Weights of a small GPT-style language model, trained from scratch on English Wikipedia.
Size: 3 heads of 64, MLP 768 GELU, vocabulary 512, 6.94M parameters.
Architecture: LayerNorm before each block, learned positions.
Training: a variant of SOAP for these matrices, 501M tokens, 3822 steps.
Each number is 500 + 40 x the weight over its row's rms, rounded and kept within 0 to 999. Layers, rows and columns count from 0. Numbers have three digits each. The size before them is the row's rms in percent of the matrix's.

# up: layer 6 MLP up, 768x192, rms 0.259, rows 620-636, columns 0-191
# down: layer 6 MLP down (transposed), 768x192, rms 0.24, rows 620-635, columns 0-191
up620 099:431486514486448433476462520534495507533474519465537475529510526468433467516495451462473538501460505518552541455447472510594425499473466431500578510528443452473513503507545462456592484530510520455444528491473525497466550465428491527562515512482503482442543515482397465466536455527536477527510499549508445542507462489455512525473432617492541407493512550417514499434486473465551566572439503438396475490508485512531508509521471485490516499500465438491524546457471578503532512513566537544497558529504548468462510541502471533510517452435454543545478506492534476554496580540530553525
down620 100:541526514537515540481414461488583478490436534462507453473444426600457493445478505498550507515481514524520485508544555507552586539468513532514450457479524456518465522505513485484555466493411483529500461545472514547445469589519528493484446499515497513494522516464537499491468534549480532474411521490486513516497461428543521503565491422501471517544500440565507496476542457552540524484456522505563468475508488431465550454467589540519555394466518524519464477483501521521466522476450591400526471507454517425467538529508508564543500523514461584519493493507482488493450476510494582598
up621 104:398525479549498464519554469506545539556486513527450388442520547490491581484514554458496517480530516464556563491479500470547426444448513533503584494447533526496541494512492493403510489478547572486476450475550496475578549549484530503516440507445542538455487531530494464575427487521486440495416510558525499463485476524461582505494494519464526525518527522543512510432508499509469476519492503472564545533524493513498462531458536474569514497417466448523538457478404520411475464486552519488508483439518472508532512484525539593570514460468560465465459512542493521506506489493401514476
down621 097:566481489505491525543431498523531515516561541517533407471562451471538448516469495547516573527528458580459473535394530470472500505529462480525456568512504540560482558543471511506514515510553434533535474519446534494523506442512477587490544533534480476492451584482489431443547486546434483432510517457467511582530490534512392478527493441487494446498449466450498509483509575442494546576492492485489495521433484444494527518494519523537472454404527454529585502540510498459474434497505533546513605541501553551524483499482494482498487494482494490504536554463453477548467520515553573487
up622 109:525518482566520514425492587453465470558451493522479470488490540457535545523506461529500488536476494435480529560442514517430493548462415549459524515519504484547433526550509524526492464403488537570502571544538603472442512542572509526513440454474515496517525512580490542473531523538494436484511474507551459504406490492434492472463462515462473467539499455520541479522466445447453489492470437525461583472502418508506537549518501545535503519521518561459479527422549424456518534451537495495539494548469491488493513613435529513503510475436516503506497520495568489485504439488468446569
down622 097:508551518515501545571431416550502556510527443521430488518510432504521500489461437468534494569461452523553511506507513442523498505485553449529477422487449458495491498438490557514570502501495501469558540505429522533516552480464422485607493506529533437464453569507494480439476509534425513499502421501490521561481441547577467498488504456569563486534518547463517452479487475520511452495480526480517402565511517494513568458521518471493475477524580498510539512461428546513464446597544506468540515488556514517513531523475524532524485528494500589481479576518534563535548509471560453541
up623 094:547531511464489534433475491465457468483531504449439480485423516549459580563453462543523423433512537494450485554465458462435433471531463602543523500494523512505518501516552504456481434465518487480489490485504460558547581482510518539530562475525459487450513448476491478438535584408482592423502495481542458542427540520518461460484498538436479559500556480508579535481520422532509486448451517472513496486430560504570450486466502497488499488475478449502435497459501451557457506451518538400443512472517523441515539508488515522467497501489528502472495503480493483594489462490550523452
down623 109:502495478515465433552438509470516485495464475535569461502555510458560556422497494495524443506475536553466422488518504491497524502416454465554501490536472468519519516508505498520539554578542492517479455440507504431480410518495473465483488579519548478405495458477566476476469492547440499489517538481469486483505560517531553518469460542446487512492483558556458488504489520485449582468526459558473566505514474525498518488546517436468524603533444451527520516515615476500514537557535470442508538588519523433521591465512496461505459446499479522542485544474436590556447497458461464523
up624 104:530534509439426483464466527489534553479480505520558510523468505497493494512483430468547510507501469490552482545540535541439494553560527455492516472462541454516534440487575486514438561441471527515455502537560506484508453457597481477511363451504484446517490461517496521473565529520474538593486464466540523431558526464437554606411441503415550497520504449533487474492491486521495517553494504516459445463530543487497524470520470510523533489460484477455512493504456500500587486469531508481532549548496449565517515520495449468581462524495442469406515541477479558585532488461500556473
down624 110:466527529609449444566481495527487506542568561479516439487402502590480520479474530442506476534537504508520495545487520529484495515501450458546455456410550520426408523423586509457431480474524524387513515504496494492531502528491488511543457555479534509515534504517450490500562587456456522465541515465549466485502404449502437501484495534526482465545520454496521465469467501512439501511513497538531504476483477524487467455497513457479525481488546535576504442496541505535491470503586492503473447472495429473477532500413477550491565449533562508551458513468494478558528442499416447487
up625 101:520477472519461523526477543528517503516530542490532450470459584472519527493499462465450555493448463520554540531567557503476470501485595525568556482499550584515559563450396494481498492472506505540509502496580573449540502566544468496542513538552429543494495515488393453467474580480436553580475445526511479472483525515484484498479527473524429561540428439479520469532485498544467500455510490490506520440465497472533540512459499441544464565433464489450473529454494514534494428495499480546475520431474514507490525528494456499562527422514534519473490544581481523542505516496595430528
down625 099:492541527437488481614506554477497480495485479563501502555480473455490558475508469481460507454506501485513473501484461513569553577517415544474504472503522507483503472525601419527551500482478479577515498498496514581560514438440604541473456496496450479547504487440507492497499540527451512493458457527407521450537531526533502596507534541489574517511467457499472443450490496477555488489414501494482499453490450592540455452520460487490519537546471483481383463461519470491493496454462551496571562515481470537541428458542513484523501551512457504487500523571559531458477556533539445500
up626 105:489538444468455481492503454502471514502521512476499541407547618465517480499505516476590496519514498548554507514500584538532526521447515444528497495461548484470495480558441495556467469402530513506508517497514517552481502546478529444473536417545496499478550524500455522482454473455517530472560497467568427503415563430517442454508542513559478455535454494483481510488495531427475534473471482513520599469551426541511466488495533537483537528482483513498488460476488465504593501551491539530437475535559453495462470501566549500518481576521475489501475385571504581520448498455550438461
down626 094:526471530444545514536468549581522466510436507488555529490439454550498512499494461489469496501547502421420534481454489472531472452538537490481500430463471510443561543535565541504583434464477452525505489493484460516548477484433474504443478468429558530563521453525553515520479492504482495521486461518487521445587529510410512616515433464523513481468466478482557482488521473473493513548515590500486452505545566549447454430543531420562542483467502552514510514485531570502492483509496528529524473461481480562533472505507500581497513514398475514549522508389468460521491503564519469456
up627 101:501530574580490451448539470532532489551547530475503477542448471528473541457538450504514500525519504490518488484488481460465453536469528516499486483516503470528504460457547500525493464472563579648501548440508465549493499482470464511496560578520478505532498524522538474497555501477510454491574495494455523446524485537455556512519556491546502527515504479550558522576517465522492485462428479415465517505502524524541500507447532471536437501512500486500535582509515531560400531421565445557508398510472479512457570490453490625603531555522502536512431502481458549533472497504480482455
down627 105:483534506466506487514422480534505489546513601475546508526549516387462492444527553464563512466475480544542517542503507482493561495589538522391587457411431524510434470526516514504547465535509482500455523478511498498494583431509532598509515475498477496454491432434502451501510560452504514534547493521525562488495558498524488506467465542446527554483409470522505499406430522498550512454559509529428519541472551495521519521486490476506506491485455515503514478483459520465507494484487454467512583544467576562528455559517552458494381457468472502477525445500502519467482536501524489475
up628 092:500447526434500406458437463519473566484466570468576557534538480494551481468495434491471528479489517541456465569596501589499526510567497523485452504510476509565497553578522469476554516443453512532527509537537452516538475446460520553526516499484535484456484417470489553543532603486623538476504486501493424473392535533578525481526570521482448507505514553460467513471475497493538468500507474499478537539567505512540475516508519447547558541531502495521493506490442488469520526519509497484438453439523518505471488546516454515458557422516474478541464450501543530541541484571457501485
down628 097:521556514547583543511574501465550500472465489506472555500477497583570544484493550556550484542517512445577478465504545455600497509494504505434457511484480457496575429479450501474476515540588531583496556523505553475464536509524465506486524533569506499537423585581499493496456514437482471555521524489569509475524437421475534520550463500461543513576471435548504429486546499497519490465415523494496508527510534434470507476502495478446457444561514483528511513472500476430532511431548492494508460478493527549542445442468541461553463571504471552479515535423526474490477506496540489520
up629 100:450513524476487515466498527475453521512533564519555488515502449425470486522467457470459475437547500520404517531495455485482475496522409477564538528487496508416479538545568533504496470518505501440568573492510534561539492486537533549466526464484432551516478459529521577508495549485525512525555552512474536468478473523461552508526515463556472417485454499527581493472460518435561439552503570457496507512416478469495447518478515510495555520514495464584506505487491501521497404492476480509536556486411488506531533492563538544504435449421468431491490411448487536561537450563432469541
down629 107:557496500464529476471470515505500505498517476440533466469547497509444463527523526471469503477484484455540487486500479494501477560499490552444504427436525471457446502506515439517464502458529506469506581524494412524483496485529538498580412530500565565598490450493515556555535534532512473468543476419517562502552451561524364607496496532478542438483497453461502493529482504541479477519500533489530558497587461444495496535497474485505443499450464484410493546559543553439543505503467477478507525543485477353504500448498510510491530540453458571506415512474504442497515532485483505479
up630 094:571479556448544464459487476438482446568499474471494500515564465493529484550458550487465442477469434551548529522514554489555470527476509458481492501437510522493468503576526477422501508480488522517494505392540492507467500503544521529523542500507475517474523522476555469482530470522501533436492550540529465490517505497500522477537418562487525515476526506516459498477486407452556471409524454564488429452507486501446467429496538454527379521499470520520487553487554514483507549562451508451548456509505507437456481449545494599487489527473543500561466565575539493465529448498575376495
down630 093:427546529544504513511510541468486533443503515490458550459486478502513576486503558514426495475473567469614470504558465546564463467498483578517584497494542550471492469522490428523534496435489566511480516508436469494521540529565493482443565516470473585535405447487481470531460487440585414464463447495444486468484460515567519504495521466582540516449503507540597424500493473551518576526479468542505512494453531412538453527467509505464453532548487554520501508498489536529446504443425526524450548531489545462493487444496471449523461532504498522473504459470525497497509483485539452541
up631 098:457494438492536499594512482488546477513583516519500477574517553482491525477607489484576485472517492539482503465526506543447496551484551434511534482426509528463453512510493468507528542505570512473417467490458477495518497509508513450537550489447518530507545505560481537552459479469497459468517508432560491519541446444490557545543493571469543515503563571501539382493464485457481464486509541459487536549505440537483568538453513492558509505470524439493590447508479406508592553485473534508536443477465487454494476461471507470442434449564526530511531488460500565492440565473517558511
down631 103:500503430484566468520541571490509502548503464536557460525457521503430462487482512476520530396447459458558462485462509546528485474462581571481511536468421438522547501539496504503505580510504539553511501449504521589574457456528449525451448487421478549525492503558478535477444553480536455526489546492462533482571492470512507534544539503470494521549476497502565456528477505453508487529500456466428511563513526561452556523469529482569502454421529517493489514473473464491489513474527453515498485503478460537508408452404485441445527504503507559544449484459452490526511503541511387414
up632 106:506440537417484465504518518558452492536500516595452569549522490563454546443525535450525432562528518474520455432515470533552521508422470455447519499467488454544464525524509528486586506503435524503511510536488477485409572530523438528520520455492483519496531478513536494464447603535513552500488528502462437527512502494432485561494461490527528488493510634515411480558475551549529536464497468522525465551440487519508532492513526489535459490538434534458465507465553511469526459494479489481470450450494462461505488485593472497498533450534467501375456532488567488471474551488526452508
down632 108:484533496451468477503460501464574436498489463502451562478439552518399501522440558443474466482582524453582435500450487497434457518490508463455525479522502503495541475532461519461455498522452494526448473356491493447533478555509533481474570481503502507446509471449512527538526476451465499530528520433384498503525501521524463459516521546511527492513499510445382491534447511459565480450423568512457457500510507498548450506487499504487510563480476452569462486537471519521484521500496533530507468451455509435492489470499459499471552539592459533571477511519496454490526482455495408568
up633 090:518455526508475533466505478583545469518492547498506569513451482466516520537510533598505509501562555495478569471499497560451506599429589516475507495451529598446532521499561495471517582459470478485522500457527493393443465484486499531449433453475506522521455551540487486515496452477503512508516505488544415543518505442511439490505501460485557547515462612502528525478567539515518502499516520531482448472548479563440492441498402517415526451461498467528510546482502482466416530426486461435511515451487507537440458521445576524552488473459475499508536538504503542506508464449530490490
down633 111:560525440501478463494470498512465501426481547598468552499471543480485496430475494473476509436484500525510462503447545499523470499433498439517493463531400515488517483491518421513525522508545491438474532469552478481453534508538419493414414530495461466562448508563466451459564491490518508520519508476523438551454522572449445460468417490528545551509522545571524440517517538523496493437514547530495482513565573525423523452504509510466471571482510532478525532524496475524540553525460445435498564511560475450486527473542421525457491609531545530522463510490478598503461484489524498514
up634 101:513553525519493535506469551542464511549481542488477503496464566467529431459441462503514520546448540518503434455511477531457444562473496483521585440540506437528525388532502498499510460506417398448550484470465535525516490530520508512478512513511546390513572453471514538524589499555438530447476546478537521523492611510456446502550469496513525505550503517489522525472556481453490549501504546548521475449539480555473436460507522584494476546453492448542529452548479481458507489450440528465473532519520535474467481433398524550522510552497574531451545553517529476459472495498464510486
down634 101:477511522457522482517501482465533622473501461514515438445455552473521449491427522532538541506555533503434505591490495544490483460538511524559389521446427567455504494480497532484484530481525496489517495550583477423568531452494541534527430530479520473498457484527501485463436489456500490481421478482523473518499496480451535497500524542514535501485549476451484456475530496532569520499515510456482462506533563471532541522539495473440514522498496558475478467481460584484478495464459502473525462504486546499425453494608516419476422553496448514517402503447469552558525535401465581497
up635 095:550490513497537540515479555470436558506526503475544552463470431506526567489506569522568502502470558538551413536463562475480483499495546477443542451533479504425531498443492565508505497521507460463489464436528512525506475490548462491569466592388560472484566502494496502499547519473490465566507549526524455480474529533430439499477519534536547387470594456439476545488486455496447534541509549500518509461518479433501484492499508427434521526458571474499499471497503493551475485583482459537520480505471516493494492491524470533468546549585492515531426499471461471470540596468564490550
down635 090:447496520478513448463535489506552495504516422574498507568578521526547489510556499489491562428456503539480493467496432516476473438553444498613581542473556486525538492566495446548475508471514540511527496528470442531542490441519529563527532453508470517386453473454514478520516492514521454471501450470492508505391506477571612485531473438476547601619431506529474458506493514530550516459495450472464445510477486511523501488540454535456480488519430491538538518460488437524514513493476503503488499481461509586518514486466555434489427498537503525444530525504496543510534501544492510519
up636 100:574546532516537480389515489517449493456463486564471533463484501521455549476504510498548460458428541545508487501462504532514523509473526540458539501465473485470524539471534499510501506535539435520426502480485444575512505426467480590486506490437546430463508521520550554456479521457494459461523550474477496540514557485462498491519495458452429543519441518560508514427497520495359498491506489460507508543503493487479525470464467509560458513445454488450488458447463473528477533455518413476495503478509546501416580477460535535454553480443520544505532459479578465574473560514576606544